From a checkpoint of a small transformer trained on Wikipedia: 6 heads of 64 (2 for keys and values), a variant of SOAP for these matrices.
Each number is 500 + 25 x the weight over its row's rms, rounded and kept within 0 to 999. Layers, rows and columns count from 0. Numbers have three digits each. The size before them is the row's rms in percent of the matrix's.

# layer 3 MLP up, 1024x384, rms 0.122, rows 904-975, columns 320-383
089:494472488517487491536465503470472487535490472532512524475452522475484555444513478497473505521505509494483504526524483450530515482478506525496511510537490483525505482488466483529501474505502484
099:467457483524547489476489469500522440487521499501532508468501485468511521439487447516521496521495521524528506516500506536463504473529502517507538505506416513516498475506511531537508497487541468
099:487467499543439467506524470529483490519503516523528487549510534521538503521491563518502492487517501537548556506484522460480547487476498474500473486481515475498453519481478515543482479503481518
094:492490492518471464510439486514502484538493566491494472509524506502461470495486464506524492520509510528503476540457521498505447524513479496484529475484504510494494458498499497483504514503511524
093:445502455520548471490494509483498483529560517464453493514525534495500506506472537505467513513469493531493498532471505473472526490519505526465506526542454478505541514531512533512435489497490472
102:509480515514527457500522513547493509515540490475482505490459476536485490509468458548524514518540495507477465478515490510520494492530495508469488476499498485497519506487492510501510460508490538
105:514558477492514513519520504482489493518495509516470536446504543487488540492492527516539515473507518501471480473510517483450534504494551492531482484465539503508488516479487464469496506519511459
099:507543452467494495467504508510505491472543507501496483489534499483507582529484499506472504530495476475537493498509531490533508534526473523496498472503530518452498502508486487500466477491509490
103:505511508464502507538490551537466504431495534492451449507486450476505492497507504475517518503476524467511514491527471502505505454547496524473516522448457496500549514448507521482494530542525489
093:456463520525498507488496489456513505541467496504515481512520441486444496468490481526527470491483455519495496513499515508517511505475555503480496541551493473514489475497548505542489490508475499
103:502486494508475530521495525466475477482503496514491498514521494525529472485517477503514501547489481520535495518477520502497515490490527488482509506446504487518492511493505525497501482523498493
108:491549468453491457538459461504529499473490500488496523541543471504491536469491507556459472481533495468514467544480513455553524496487507498495492535532514529464517504553507479506536487511531460
099:490520476487483472517541502499463444533437512521499491496504496470492456482468472486528474451456453509502499480555477508523544492500506488521513471468487485496510499524503482496484495451547493
106:522507464484494518503480487499450537494500485553495521494506481542534460501487512502560494531490499506471446530467465479480495481475528469508478480498511465477504536501485493489472448501473516
102:531478507533481479489523453497520509490519491457526449508475504504482539500475477487478458475496501504527481451510508491524505466474488506539495510484441507474505508542490469523497502474511460
105:528488426509508501493416491499461528490491470464515467524536515493497524459484523525518470517443531452514550532485494545486511514505471531509476503476490483553526525508491518505523472490567486
097:454468480530462419508530468494477506548411487470512501523489482513496548532549456489517482509503465464538482491473492488490514486495499539476504486489469509523537478517490490491510498492461511
099:490511512574482511495506538502537466463468515484522475511483490491450534503530521466507535494481474479460526491479466469489547491510482516475480497542514522503503509493478448505473468505489526
099:488497518515502536470548484504494518496519463500489526505538516525497469536518495475493520510542508495457487488502523466519520480498536487444554502483493472489465493510497463535492491518547497
106:478546461511520505476524472483481495532519507477452485479488469461460494506488509512485463509532509512512472499506479501541467534515478509528505529541482523518490514515501537536494450524540551
089:508498472508526445492465513524560474510450495496462479505502528542528477497524524477451509490532495517459495529501495515487522495483542498490451505534507506509478469478475500459502521501481484
101:517463496487495530469464509500496518475497456472508451489508500487521513536507512477500518508479499527463523489485493524515437507502500487479483530496513532494504492508491491533510480469489473
089:469534469505524498454519471539478491533509537516528467501513535461494481489554487500501501527504498545516473515507482481558456509498493536538508495510538507453505527478534449484506504509491512
098:497498482538444457557502500493494498504511468472484504515532489510474486502495529559491538522537484506509543525507499534489535522517508546492481531501484503513486512475507513518476500481501490
107:525496488461480455507505520546485500490492548489490542485515540489478506504479472524493490488450510502468452535491525500520461534512520486520509498498487550464504491497516482467512502477485489
097:499498515550489470481506555467497484521518519480506452532494541494476495479500524460487521490499501490479503504505528502483486567524500502478541498488467529533542525482521500473518509482483521
112:512472483499480484508536471538528498490513491493492488523483474498495521478473512489506516486486468531501492534478478523502506556504477513493460501499465504494468494501494484482479513520500568
098:505480487484455492469501487460497479502485501490475509506485511494512493497487495496461483532525500491473497503497514518532546467533509520460528498515501497497478485489508473488507434495466492
102:497505480529526459487473506484499489506531489519516509489513502460499444504475482460494517526486490518496494500524513551454497488491492454475459475491472474562491505537521487516501526449510508
105:488507536553481522542497518455509509500477479493525505491500489511505485522531567495513517488456546559492511467531476520461498491537517502474543508523522514519524534503455515511473564528491524
098:470504512515484489488485476491464559499493533555492506452502518512462514494517542476502470471518545534506514490491491494512501516541496497549466502500465499476492492506460488487475506495496477
102:476518485491491501499478506525484498474474412477504495471470488506543467512504513504484496493517508486525464493497526521534516519469505494508468509518492489517520478529501563493515512511509508
102:534505515516496509551506518517480552450531534473503463543522491493462527520512494529495512492487482503491459514503463480515500594480530469509493474509482509497482516431485522484518509462532508
100:497496482513471552491536505520520432473481483568505501503492504462495496501499468534500466518480513489522464536505497541516524543526499502529483489465495517485506455524526563509467510472538512
103:466529489541515477504469452473497505491530543511504477500556524489554546555488474496503488501508474471475467521442515545482528502482512548503558513488523510506477523487486502466513493499531503
099:479488507518456503479477502481460540472507506505456544475492546529501486528465495467520508518494498542497497490554528487503490510478475538462506499507461540509514503506497466538526514526504508
100:472510548493491489474520520476497520517489519527537507464508472513584462481504516560502516486489474455557518478511478497497471507520486478506519495494492512433473497488489499569487452535527503
097:507505546499506482534533557497527463545498481538512472504485504511523558490517450501502497504538503503482485494505518533530511503461457491510465496461469520488474503517549483491484513495533489
094:496502523526519467523535519512530505490462514508521528495504508487456507530508481491478496508543519518500495516524481503525454521527478517507526503531505504488497507500485462496478499501498545
095:464444469466460528506485543515474503521458491499504514479521544511488468485511509525506508506519500511468495420542495508442494493479532501514488522474458476511502529515456591477482495493487495
100:475507493495497483493531519504487521490474506501525517493480567515471521493511525507499491505484519524539504512521515516489506476498480521505483504470478485452469505533490483468538495489514477
093:486497466511492509516481504522502529509496505533457518504524477512479505447503494478487484513488489533538536470464499479470497485468466481487527493499517484559489488522529519460480504462510483
095:479485532514521496500485463476504474457505514479499481535476515558447475493476528488480494498510509444495466519517476553519480520472471518532546516490489458479498502529508523479460537492501512
094:485464537493533551501482491514453495486526481492536444489504499514482473518531535499521534470492500503484494514516449524508454471489503500501490453517477499452550527508494544518525466497509471
097:476538507505552491480552478506524513520516486517512460490534504473530525481474501483510516541527499464529479503517505495450527483479535477515500479487502496530492497462484464463520513547568465
100:503497520505513513498492526489452538511510502519516548467480505476482539503502461426515519510465496516438518499494485483539506477514502500494503513511498530505489474495532492511468505487480513
099:496498471499510493495484509491518514473461476497514468517512468518541493478519511534505478503543506445501490456521486517510490507542508547511508443507503493475543480521497506494501514488489493
099:531518457498519467523471508526505473501553520458510533510488500510522499503511533524492526512516538504497484509524544503549541482503529539480519494475506489467543513480523485532517491529541484
099:510490526535503531476503503505534473477462466513513525495483477496456508483467510464538521488515471483505465503497484470502523480497516491483487498499497542479483500505510507443456499499492512
102:501545526498480519480535500488519475499508494493504478504498475473506484476507495462511541499448499470475516513498522522528478477488512509486491510510504475480421494491504504558506515490508491
095:497501480474511499505525507501538472550536525484485472490495483472522491484480494498467514503466503531494531493493422500501516458525518476531461581484489510503452476505472501497506515501456551
096:528505524503499488536524541502483458479465491530511541470537497503456501505491472470511498490503483521523484509489481525506487472471510551472492481500515500490506480513516492477450522517486520
104:499523522509466508524510451535507522502514485504518462481520505512460517458487473497504505506512534511491516448501443516518512530531489524561547504509453496501446491496520471515497476532451509
106:520507507497419513509493482488509494539525481503501508509476489476513505527483472496501523493492463457508501506510455488480483466499513501515489470511556489491490512460487483469481489523496556
104:476501541513496476474505487489494500544495513524543512508515475521509440475529512513498512508477486497514498497511498470543502525473483518524517485466475472512490485484518519494509571498474522
108:513502471468468481519505505517483534451522499506528501518515520517544490510468442460534496487507481514491464531503497496466535470440541511478469480458519542520530481514494503462526510541512526
103:555509505525490541517486497496494512547459480507449484472489480507499471521478528501491549481466478473495493457509504507496525498489513496528478488502511504504467497494471488457517533490477497
099:475537535481534483487485519479481578455555530488493506461466489513542511512477453505521514509487531501483534471455516550430513505495449505521513481512532494520519503515496514513474474511474501
101:507493489483481499491527518507499514499547513491495483526455473488498491518543525502519487505489508506491501460496494540512507505533509462481506491485489538483500505495522464502529538482534501
097:480492547495462527492501517471500497503517479475458483462494547492509473443514513454499550481503498491520499482560494473475498519519509516485474496497458508467514516459492499478519515478536507
101:455507510481482527515499508496462547489466476523501502474513503514497496517513497499502487518504512481463448470532515517505493496477463494469540465473478516528515532513466488487483529509513452
099:489494490516500501507501542534452492560465525482490466512437501532470532527467489501501525505529490487506472498487517485472464508529511509467466501509500513494512503520497496454489524536500495
108:515543533452498491466481497513496486520504533488512471520553531504515456520536469472560471538472493489461524483543449491551534505474510505520484544478507483504533489478511460505490483518461484
102:513516520474520466504556456479524522499480474511498552479535509511503508504524497528522494528482518502505467461551487493501504486477516518494520504480526502518498478482519514477548493497462446
099:486497491485487521502490490495502477517506455495503480497517526513471522484437524525501515504509509478510493507549471522520491491497456540468524522502490472513511446454441545531511451511516476
103:532483504511504501532492474491513473491497481481507518469523563503540499511479501504477479441536542450540495494449528505488519465471475509530488464500499486493469480499494500515505501525522512
096:508511497486474456489505560470528532490481497532491506491527488506493501545515486534517495508464487513525477498520508495485473497498493535533452503477511554498488451529461481531505498475502483
100:510509484480522476471507498477509527509524465452486505494521546494488503513479487493547486491467492480463507488486504506493437502452510491504486470497517485502527519517487457484454521502480495
104:495500532512501506511460470524522490494484511464511451549538492563527524508506514529505492484489512512565505517510547485541496478536495491505487547522515480529524498530474502489471490451520502
107:508509511519498508447501515516530528500490527510518524500470481480472538502476522527527511458518490497471509490494504498555491499444457525494472461492473456481530481502475486513540486510521530
099:481494511498515504473479545534450503488499478462520508505514530475470485520493487522491503507485523480474487480494503540521490488443468476473491527539491495478487471509513460534490490435532489
103:494525455506503499481478509455521473465524494540496496498488459459514533498452482472446481498487471540517478498489499506485503513486512474527496533538514519519496484533527489518513470486505470
# layer 3 MLP down (transposed), 1024x384, rms 0.117, rows 904-974, columns 320-383
102:474509469493512517471476460546514497503505529500538480506516511509465482502493484443486524484490468511540485486529514435525543497517512449502519494523501536448502501528505470495503484464462473
104:473469485513534507509472507515476453465511531517485517509537544490477524496511487508519489469512486524500476498528516496570499515481503514475488463522473530487511523473530497527511474521558480
098:458515486483494534486451528489500473484519478545550527446538494478494531514521503477542499514506553495537518519502525510506523490463451496503529477476516496540523523538543521524513481503493497
096:477521454533496523490494522500472522520514483472461514509450460498513469467536468514542562496524420526529463465475483474510550536534515487511497533497494475525538463473520520462493473481481514
097:466517499519495469490514512493492513467527532481519464522490468505507487469467489523483487503516534489470522453508527491494533496531463528446524518536540482491447476536492509537505465503533460
105:474512482490468480525512540539510515498444441487495534493461533477523423494455470514532554514517534500492501453537526479493546510488509489536526471511526547478449551490500476494481498491562526
096:525478481535508513489508507491426511445513470493481474522526523514508503482496505461552513495563519447466463507487519513497502494494473478471524566503505478505546470516525525528460481446435498
100:502446484470502527496458444525507514478504494493512470478473475494513512513484495473498503492551524476509482466506486460486520464489537502478475530494511531489491477494506484498441504509551522
109:509504496463506493478490510513528476472507477468480524500499483475515519514497536510544458482537479522484553468487514480526508541512511492513463524477515511494503482514482522474514499464512489
091:519509469508502518502513545548515512511545497485522526536493543499536508469497498530502500528495526478542477504535506468507488490477479513506521504532545533517550535514539491479531500480521527
103:473521490515474485490534499522497522521486504507499472470490489534458496506507489551512475480461515493484523492464508501505472555508513510482537505540535523467501496509492499496524486484484522
098:484484533512499476514509516517496514532509534495523526494497536501487487527506486494494503480513502527500547507463476528500512470512467497510525500484484520503520488511444511454488459485441507
093:495497509469511478455485488487516535485527501475495502502478535486509530519496486500491500477538553475497496538482510513458498543513527500453481529487527493510500496498467492475477526541519480
098:508556521460516560571473491516481475547497504493483498498518478479508476538494509543525499477537496464491520465460536505472464523461482527508512526474514550498509494514531507491492521513488535
104:487490494523516504434493499494497548517499452535533527477464507512414533508477475521489497488496528503516498534497527488497514517504516492551514560480518522512592505506513507429488501457524496
105:529503500506513471467496529491540460458517491483477500497520481519495513511499483489498525496525500514447494487483511524536523495507491496508523508514464498487486476506519501480501517500457494
101:480534483444537489529498520502464526499478488550515525489508520491493514501497504453491529501503522440503461482482458539488504501501489503521526463507484503510490479482451518490527512568517528
089:499468509503468506500512488466522491505519467491509505515486472513473502492548492476513498512509502480473489531519486509509478551517484465514521506483497477499540512453465515511495504496516527
101:504484491501496505489479486506484513502551521461448480513482514460494471548488454543533502513496516503498514511469479486499470484515480477527513498471505500506528513501478504473533511479469496
103:517561497503478453518561441487472506498497473505489504490451501462505499473510501491516464473467463494489504511458489504492501476530458480521495519511485452499503509513516464496501512516552490
096:494534442494508472502507458475496515541460535532506466493534535513509487520511509473473523497521489496487535504513481520508498483512485529472477488486515514531528568520534538499515530502456514
098:482499502521511446475550492477495520517505521444514547492516475486465476502502464482502522498511488492516506510510539496504463532523495507512535500541546520524521543471500486533495520497479507
094:539471503496498524508485516444500499492481499500502539515495481473507484526439509499482503485471531492494494480501502511463529506487533467466477509445487522550503482506491467476494490508499493
096:515499489513504552489517492479523484492475486475521501454521479486502480501437520444519514482525461523478491499530509527505503468508538474438514529534525509495541478517472483463534509488460542
100:488530503537469472445443496472472498509489420541519485505491524467515460513464496509500504498507476510520487505516482489490497530527479520468479464473508492495519470472540478535481480476557503
095:457489514494527521509497490506470496504522482506507544496522476469490479512483488511521486485440484522466466480501505521497501455492513486522495553475466495463487464475502441506492490490475479
098:508521439494495517474459497502469556541492452519490517506503507487484511501453451506480505501467547498502489481488551484491463549511539491483446505509509524491489495456539504521524508554577511
104:507507530486435531467542488483479469472501477477491550504513520487504455458461472489479482480484518492508481486496464525448533479480493527475466484522515517493500501512474532474481505522474528
101:525460471481454460495519516510512507492531444497514536530483518516483482493486498492507539534462538498446497457502511478492522540489511486502505489478504477498490447486506482530528471489536531
103:535493470509483497491477483561480483521517497521523507464508489493484535489459506471482543472467495504526502474485504510477521538504481455505501466535451530474487500547472505486487516518496536
097:451506506427511497521520528505480506509497493490469452533487493515508503521502505547510459520452469472436503506472517508541514513488466486501464520490514529495512514506495515472472529515532518
094:494559495445539475519537573541494513510514509517452534477511501462521522505525487510480511495516498519478488497527499508497479452485494489454504479502550488524529505503481480524517490484456496
100:534463496465453478508483465461517532520477514516470489510489509515448543467487470495462518460497486456463519531505518492514474494499483477489484521510518471498525486556527513526511472547460492
102:499510465511454479479543501537469475517507536508467515487463477458478493497483525509505506475492538493506511446496554480447471472501489519526497535525510465522537493502551499499460454524481500
102:490534521488492499514484479462531530490499500565486499497470486537467548485497527499529487490498498498493476489505501492511450486484539468523496529484516491499497498476540518542514514491505450
097:536490477509499505528494499511490533502536477491464523497487517497510490557507518494507526438474532505504491511545505503488528536485525539500539537536462511500465504479564509479538475512463498
097:477507506468449497482491507498461511461557546516503527505497526475522507540506501533504486525517508509485503497459517512498465463469479514539481484506519508509497535544540505473507510515477477
100:478445473455558539483502516548474509492508498473480465472491506468478518499465511514491500481452558514478539483519496468517462481457516511514488499499485441498484493523478529523551462504552510
105:483534532493460471530502507476523521483458526470543510502495533523455462491526467465526486517513490504516487509481464511465493463520506495472495501532498482460484496442458538530482499507526552
098:511483465542504499500489501496540496529497540507481468478513524475523495461507488479464488519463521515529568501542485455512479510483491489498532496482490475534479530501508509571470496521463497
100:483481464522484464476485497520503506489478508470473500465515497473479484473525498523505482484420529501515544515513519501483493522454538455489556515469517500498470462539489484483479545503500547
098:498460562519487526494505529489496505467470465489440504488504559457526521501497510549498513469476523486496490459510462535515508506462528523498495532493534494480486510506518497494507487481482495
093:494464426465476499504493529552526517498545531516525518463498497532499480534480513516500508506526540541484474468495469509483509492514516555522464482437489491510480486499453486487531495532484526
095:515519498477495489505510560491513497470498493490511507525501471500481529497495505537497451553463508495472474487521528482542454533490485526530544504496497501500507468520520493521485463502589543
100:538494543484514496525511490514529524492517522493509465499481493529436520503461508487489521513477497495535519454523503536470489503491500469504469467471536482485516522458467498502533528467535511
099:515502532515518500527511487487541498503522533563486448489487484504522486444484508463517534486522505465513461521503541461520524486492497512469474447503465515459504532460504526497504487501437511
099:527525528519500458460493452522493502508594500471483529533477511465465477483471420509476493468500531504526467480492511502512496505482443527472468499507502501502487514504511518517528479508480529
089:518514519493450500478464532484518515509495489582488444521486481484523503497508415468497494497475474492486477542516511527465483543544512443455505540557470515524519504506477482498482500469505499
100:501518522477459539501493469490484463483495556486471487488491487502513496551487492523503487478502494517526535482477505507500516475504508487461501482495455494460497476531491485522510515504376533
108:504504506516463446498465504514474532511496489521501557494516485516486478497425528504458515528577519489435498490525490524505507538514475475496480484525546526508485479483534485458517487463447496
093:494520509480483500498516483471538462466465459537470480444483507521501513501531532467486524480485473501493497520448536500516485530511511510551487436538516486469479513498498523472463474470506484
098:505530476490555480499508488532523496509498524440487517523510538498493524490497479481523465501482515486529456518514473421507523497518500522503541463540489481544535543510470504523468512490505489
103:482509482472509501489521482510494503478472464493526526497527467493470523520450489511540490489535486528472531525454520498507494488490544477521513455439497483454512481491525542506442492531552470
110:479516511511521510470513495509491476498496478519502467490510515454522483516516486493477501483436476472478543467538450510466478491481503463539524518491514520440524497514500489516508493493468480
101:482513510517515524526525504499491523541500548518536526476516485481442491519546572503539505516506492476492502497516518493535489516518495491530521530553472514496519495511523510505487507493422451
109:518505494518542542492496480487512506486457463518483503497487502461494522515461486503523488463471504496495510512537467529507444483512545485484479454546503507509495507514475493508540510512496458
103:529471468501475475499528537509481518481543462538500526509526485502521425493502464462481505503498505483499521517513514520483494535507479549488492523469451510552512501470516457516494491470497531
107:488512507513528505508508513497537525488533516499483487508501477429506500505491464458523474563566503485505533474523467481491515506499527540485516472520485500476501483520496493502457471508497520
102:503491530544466515506508494480537527462493499521486475475494538504485486528508496503522519502504519442488477465490535494518446552495488514496548487480496495515532490470501515462507492458526506
100:516497473491486522499534467487521518468521453488511521501460474479512512478520495492483516481517500533487481494492498508451494487495479541482510488538530480534507486453497489464486463509485471
102:527490482519475491472489514468498490494576487488472501458473502505508514498510513495507510513529503513476500494471524481499457457529485487502452485536530493559515485510485502524516513482509489
100:492531526536471535466497498523503508477531491529506507507489548528496494489515490475460487458498499512486497478457502476549475530496549478516490494542518455519488492519527510496489549536519508
105:530513526519452490465471443508490469474486498487471518497520456486479480490485476509478528550531475487516523518525490479488500503514462500488494490486526495481579503486500499462543548445503504
104:476506545492498535540495499478503469462507456507485487496514489496516517509507500508503524520472481466497457511451513494483496529473486484530492525540524518487451491459532462506488503478548509
101:554451491555547512496485504497493484488451474474554594537524514510508509518498490515508535531516498516506522509474506441500479516477505512483446491522471505536491476492494509476515493444508515
098:487499471519509509530540488495527502510488540500507518482499513491499486551488513505505528473507565554544521497475515533465516484519477465477517505473503506503492503458463470478504525495534507
096:526484486511520474455489502491500494524463497503490487511504481492449516510498558489495485560542524505463489469503515499478532462522499485492483485539437488503508491506464497524515482524512467
101:521455520530489527536533506482561480520491502503514506532500487536503462483488530484531530516474515483468524483532475527472531526531503491492500479529440504501484494533478496466479491488513509
104:494533514466473468534514449509515527524507487510449509460471485485457495542482512511520544469516529480499502493530502527495512482519471534514526479505529472460542481535499501495534491485477491
096:541532471514474478514472496469511486544462490480479485503506507537529511540480485469473514471535489498505519494487514498546491504537513458494481469492489503495482510481501491438554531480518503
100:484507488504514488521505544476525533498514518509525527496480516460461503537528449493506488511494483526514497527507489477521493497467524492545492518510524495449502467503460521485512522478530501
# layer 3 MLP gate, 1024x384, rms 0.119, rows 905-975, columns 320-383
102:496498478531489500490488510492500469471484515525474519458504493481443516515518548503501513485567515482516519510490515510521490509527428497458506494479473483515506514488521486548518519539492517
099:498499495562451476547509520523517513512481514473505507484503470508507530456485526495526488503540486485522506510464478487517527504531465537506492514511513523497495531482516524535454533511496517
092:490525448499511532490507502514493538505496487490481470462498492507442481513524519494497523525543451450484460525495513521489493486476419526543518461510485517521519452501522524515501527481498495
091:499496503475532535490520511488509447563504518488464515476520523524516488485483526496493449501466505497518489500483498523469482475490471474459518496518512499491513532480505493497428513431484494
105:516510501508473486508476471489466456473514516520512482506492496524519506496497472497506498475510440485502438504540480533455504484494511482474541509502533504512519514508505497458493476514528491
106:473459528476518507487509493510521517492471482531482473488492523516516508522517519508494520483517490496551464452501524485501498510459481537529531549496510538491508491517459484502518567533536521
097:493488506522486511537545470553527496537508475496534486490496502494546472512517457503489496505486464537496546521489457514489519534521454510515512458514474431520493485501478494500484491484509522
101:451510542476500466466506506552489505447446530492520510513527499480581508488563537497507531504498496486504519515499491500485464488476468484517533481483458510514490497510475476492487519473501515
093:499521452505487494483496529486483472519529508556498527518463484486522535488546473526511542512523505505519485483528477460499515521453497454532510497498547516494527462476449489490503507528498518
106:490504514510531466477504515550495493548466529513512540531465502475471522523526505487542484526518487527499482563518509509521493529486511486494532473539486500517516498471440516474473476473512522
113:551498535510491555476540494501519455501495497512463505470471497476524479519487499446542492535492534523516547502519495479535488509519510493497538521499494460502476474486497487470455476505467483
091:483481488484476488487528495480506538550520510517492475510518450503484482465507460495502496493487508523469491482534499493477504538484484488497463465507507464472472511537468503510501520490482490
097:481513479564461521480519505469494502527481487513508502456502475502472505498472496493512480512499495554495469501502553471518484506545479525486482486492504482532476505478488498538488532465494516
102:494503523497490495516497522536530521466512476518484472518539568454539518494548515456525553474469496509458451467517496524503474517527448501523441523509493463495413484509519428499496498494486488
104:502487486484457480469533496553521460500499515443451499497521478511510532490513496531495502483457506500486511496495498468500447476507493518531519547533474470514495488465528533516506472477485478
107:518458502544526539511500492454486510494505496488465529509479517454531547529532528505465488548477492539491510533534495518540521530497494503525489472495513456521486442497496464486517493446522492
098:490500490507480535519538506465553502490481451526500514480457523505531536508514526499502507498483494531461563492532505533477488497519509510478487489514460480500478532498517496473545460489519494
107:495474476514479531485513482500482479500554502515519501510496563494499480544541521462473511530475528514512473476504525481515469475484528466476499473490450542507488502518489500427511464473510498
100:475486481508481525482511552527482536523499526518505539534492483509522496497492514488495473516549518494519533506545477486515467488517488489536499567546509506485518534508530482471501421483518519
093:507502464506493473477504495509518484514476473555480526481463515509572437495498442467486559469487459515530449526486484495482474463480510496528493462515526494522487494487513535502494494491490501
098:486505519493483510517504482513475521527531508499528503477510486500506485549524569495486526520485487502474451469488499529504496445453526481513520486498452488453502520524499476509472483513471533
090:528437527489497534502469534495502451531464521536503503478539477490485586512523487511530502507534448492482518508503494481505467496510493509512515516473464491506543517505499472491505492516516501
094:492492507510509524489508472496522461522489524515483519505503514527513468496545463481453463488554463495501471500514498463482486524521484535464497570527499486495510539478475473458492540489462507
110:509480509567472496541484476513487508499479503542492497491461473497504479483502499473484448510470508499573540475486494475508539508480462505515502539505491500462488559512547471527502538496482494
095:519496484486512495497466514496508537488520528473513488516501501472490502474520515526496476544481451542526495532500532511528499504515465492530459489526496474491470493501487504517487481500564530
107:510437473500501529518554479488521501472502491467520502564488468480534512517493467459557515522525504503475491471533478495486482489530489539466518460501503480499514505518517478504489524516462530
098:515478458507540512514490505501515481518537523488485498491524473479520466555501460470462473503482438499477526487475465479523490483489503498505523471489469476522515514488514446492529482551469516
103:496504516484487529494512472484539499487499497517511485513460487484517505527501552449495491479489465517444513498485476533483563473491504508498490496494494478511515530494515436511522525461548526
105:538500487476503581465477492486484446495478523506530476474513511532505512514505512489512515511492463527479455488554489504531490542475496514487523498524502494494496527493574549483557509487473499
093:501479496493489459509480496520455472491497529503515482461523498496492539517474517512498498495532513514506485488503503514452479547523484505481487505564525476521470465493482508482502504521519445
095:514486479479488525511568483502490530500469489483461508516514458526522433496449485496531473509517498571489509489476510501490494504455521492502488477517508499487530544476534526512522531530505511
095:531468496482484454483493517468475512508498519473458478490496482545511483498532442479458494530460519458520493506543502476519469450530504484495496511478507523499526497541537471486489469475514520
102:468524513506512531505501446535502510546502515544499484487532464520516511512507498481474553502482488502486500466529543461503487483467504530487489468519522471498503467546509466497457486494517500
102:504497516495499508499516479416483469484452524522488498510502490507545532497513530469530528514495470498488526457506487514487502481553545503510517515505520505483490491493513496505507532492513491
091:501517510536492495526490480528480489492525469494493503516557469459537523516527547510513517472517512534504520522465532476531549458484462475514497515458519461496489533534480479526461531508488473
101:519514531503456496421508486520498474460500527505504462514534482488541488475480542512499480447528504495523503514494502482486487506472512512473482507479502499525491486498478468491526494502496517
101:548469466516459485478530536530502510475471489484464475486521506517523458507468484491526466450490499504460496546501524490496518509501482477521472475502536474487495526517464512501507453484489471
096:514520521454536531499471489489496499506517535519471478469500522487487500484518500511512525497488508468491523509491504499492519496507515506530478523459493467517460499468496504495504492516513538
107:518472487541505482483522511460548501543475515490540519513524487507492518478457517514482520434450504511476497474548470490511526504466535502464504479487503505490501510523511508505536481514494483
102:496512480509470502516472521495483464481494500562509517556514509514538504502546531494487460478537499479517517480508475521503488494470537516499486490518467481491485487477481551568518524506488490
097:473486461491504504510473519517507498541509495463517503459513515503532491513501543523499477505479506505459472521562491497506502532485516496505449510505457490464530474519513460509492475491518499
091:498488493505497506541519529497487477462539482459493549493523494488582520515520472525516478517530485502489471510504440531505554514502506510527482511476484503502533485507449510460510513575502521
099:480498532509496478474498499486480486470524464496523478502522525491505530502463454512467484582486475499482487508495454509489489529514519533489551526498536541530495487494523467524490533505433518
095:470550487522503525526499482508495485506496493485512508511465463475479483520521482499495481537513485521508557521529526488480533499505462479538518517516553524472491543509521485493523536527465543
098:528504456512498530514507476468518535472490513483484492509524524492545504507500511514490499510476528503525555499498508530522497465489535483511484514489487462511475542437527436512538503492492502
102:463490488508478546482467495537468498504486486503542555498500474507485504500501488465551475481529457544536492553496499566491511516537463544478442548478460498509524501462499514466541468502491516
098:500489475497471497537500496494476516520485484498460514512551495485480496507475502491516493474468486451519538446475499462529431467504520491529477535488503518525456486502530438532507529528479496
092:501500463526545490483512494505464540488504480484461499489497490474502453552512483481480510532493517526512507489506506461519541482502513503500521507504512491540533475522523491526555503507500501
106:566530535510523511525526498540485477491528515488492538538572487479520483489507479489480484497488531462461524527489519506517494452468492454530515515510494520532526526493487451550475484503489513
101:518502478497552451536476489511536540492499521507516525476478508468522475477530517497512466503512561521514469441508505535514481490524500475489474484494471477527483466531508490539539505453535505
093:502487484485473498493494499471478489508470518527501453503487487544481480506525491508495482491510496478509453506481551498451480455526551531491503555521446496523515479539498510502541460510504488
102:518510507495523527464533504526521518526506504518500516504506520484506501502482514465525543509475497506494495481463474492483464476470507519521466515502503491498546517486494493493500459490510520
113:503510502478468488505511545500536523500538514503533493521520527534500507539502538482479533518531500500460496473484448484448525532490554481505487482471467512528499507469489516476468467531488480
106:504523492523459481508498475508478489539531519511521465457495476495500477519501515480520522476485471499500518441485508501502465456548526495478527496537539510517533524500464526499522467504461479
104:509454466537450518484485542544551462474493519501527477511506514503485500470469530452479461502497497490502502460500526462497517464507506528455481494437518480498508521518511497459468510545521515
106:490541489449514536481511446541487538523489474504456520469530496492508467537463496511488507496500466503498507471507465503527481478537518525518465472517542452531516461480473501465517521505521493
103:511476490512517513504516516531518519512499489479516515468528495472510515526509511542470522502497505520523487567505507552482488482467510513536544495514488525507502490504459509534524514499488543
099:489526535556507521501525513531484506486512514506488475515530489540531488497470451482489539497567502519513506473496479529525520459509502543487532505494444526495468484519528498467481488458498485
093:518474535504495531490454494498527461521495516459485489445503494487455514482524488513524513500472479520513489506495511516482463538512504484485442536480512541488454505528489513470489488504467457
100:511461501510503519501481510566493491521492489467505502522529506507474514490506545495468511502511469490478536503507524478477490486440503485547474501490504476461533510551561512440526497467549573
096:458495519504515534519512507497537536480532535545480518480534543463472484502504469500486498524511467479474471517466517517520493483523468489547527512495492457493447495499506471520478526553481493
103:458458493471490494519487496529500497490548496471521509514485497514505518519484512535457460532467525543489482509539500530513491503540494485478508535498496538495503518499504544484505530483541468
105:440497508586520486517525504508509478511523511516495498473514515505492498521512486467514491499514460513528543507493457505501477481513484479547523483543531514462538479503477500481507510523458529
102:495511553509499495494504419564518528521548483503554477482482495484525501519506460517537462506487532475525560494516498518486476528500485461518534464512531489505518531511489534498520506486519498
102:496500485523531545513504472491506465526524499500521502512509458474587515491505491564489485468541469494507494482532527513479448521514536457514524484438531497480454471494508528546476475488482466
096:552525517500496506474509501554483477474514553464528464442487502492521516504485507541528434476496505496508483506466489481496511541526460520514536516470475447497462486519477507484485498508516492
094:485509514491512480502509553542565527513516520477459446495494559542531503482491526526506493520508533556547506531493476505476476464490500494522491501487503520529504509540486480505481468495486534
106:459478495531477515490507531520502503467511535522470478472496561474487468493482506480480517523497486543457504490516450489502487487530465519483491516486539540451533501505490472475503543531461509
107:549540568497447512468503456500452507534496532492487480495491531478530531476505494513545511498522482463474518458529515480507551515537526489524510523481499530518469469530484504538509497504484560
101:505538478510530526503447507517510501502501478452513467490462479497496525464506471503485511482486498519490499553514500516534551466480511488519548524500516530534484514577477459471569495476495519
100:517495495483479515482512483509507512478515487525471427477522480433534466541496520452513510481526532495486506471462492517486516489537477509472490499570536492495486525490446491532484522492494485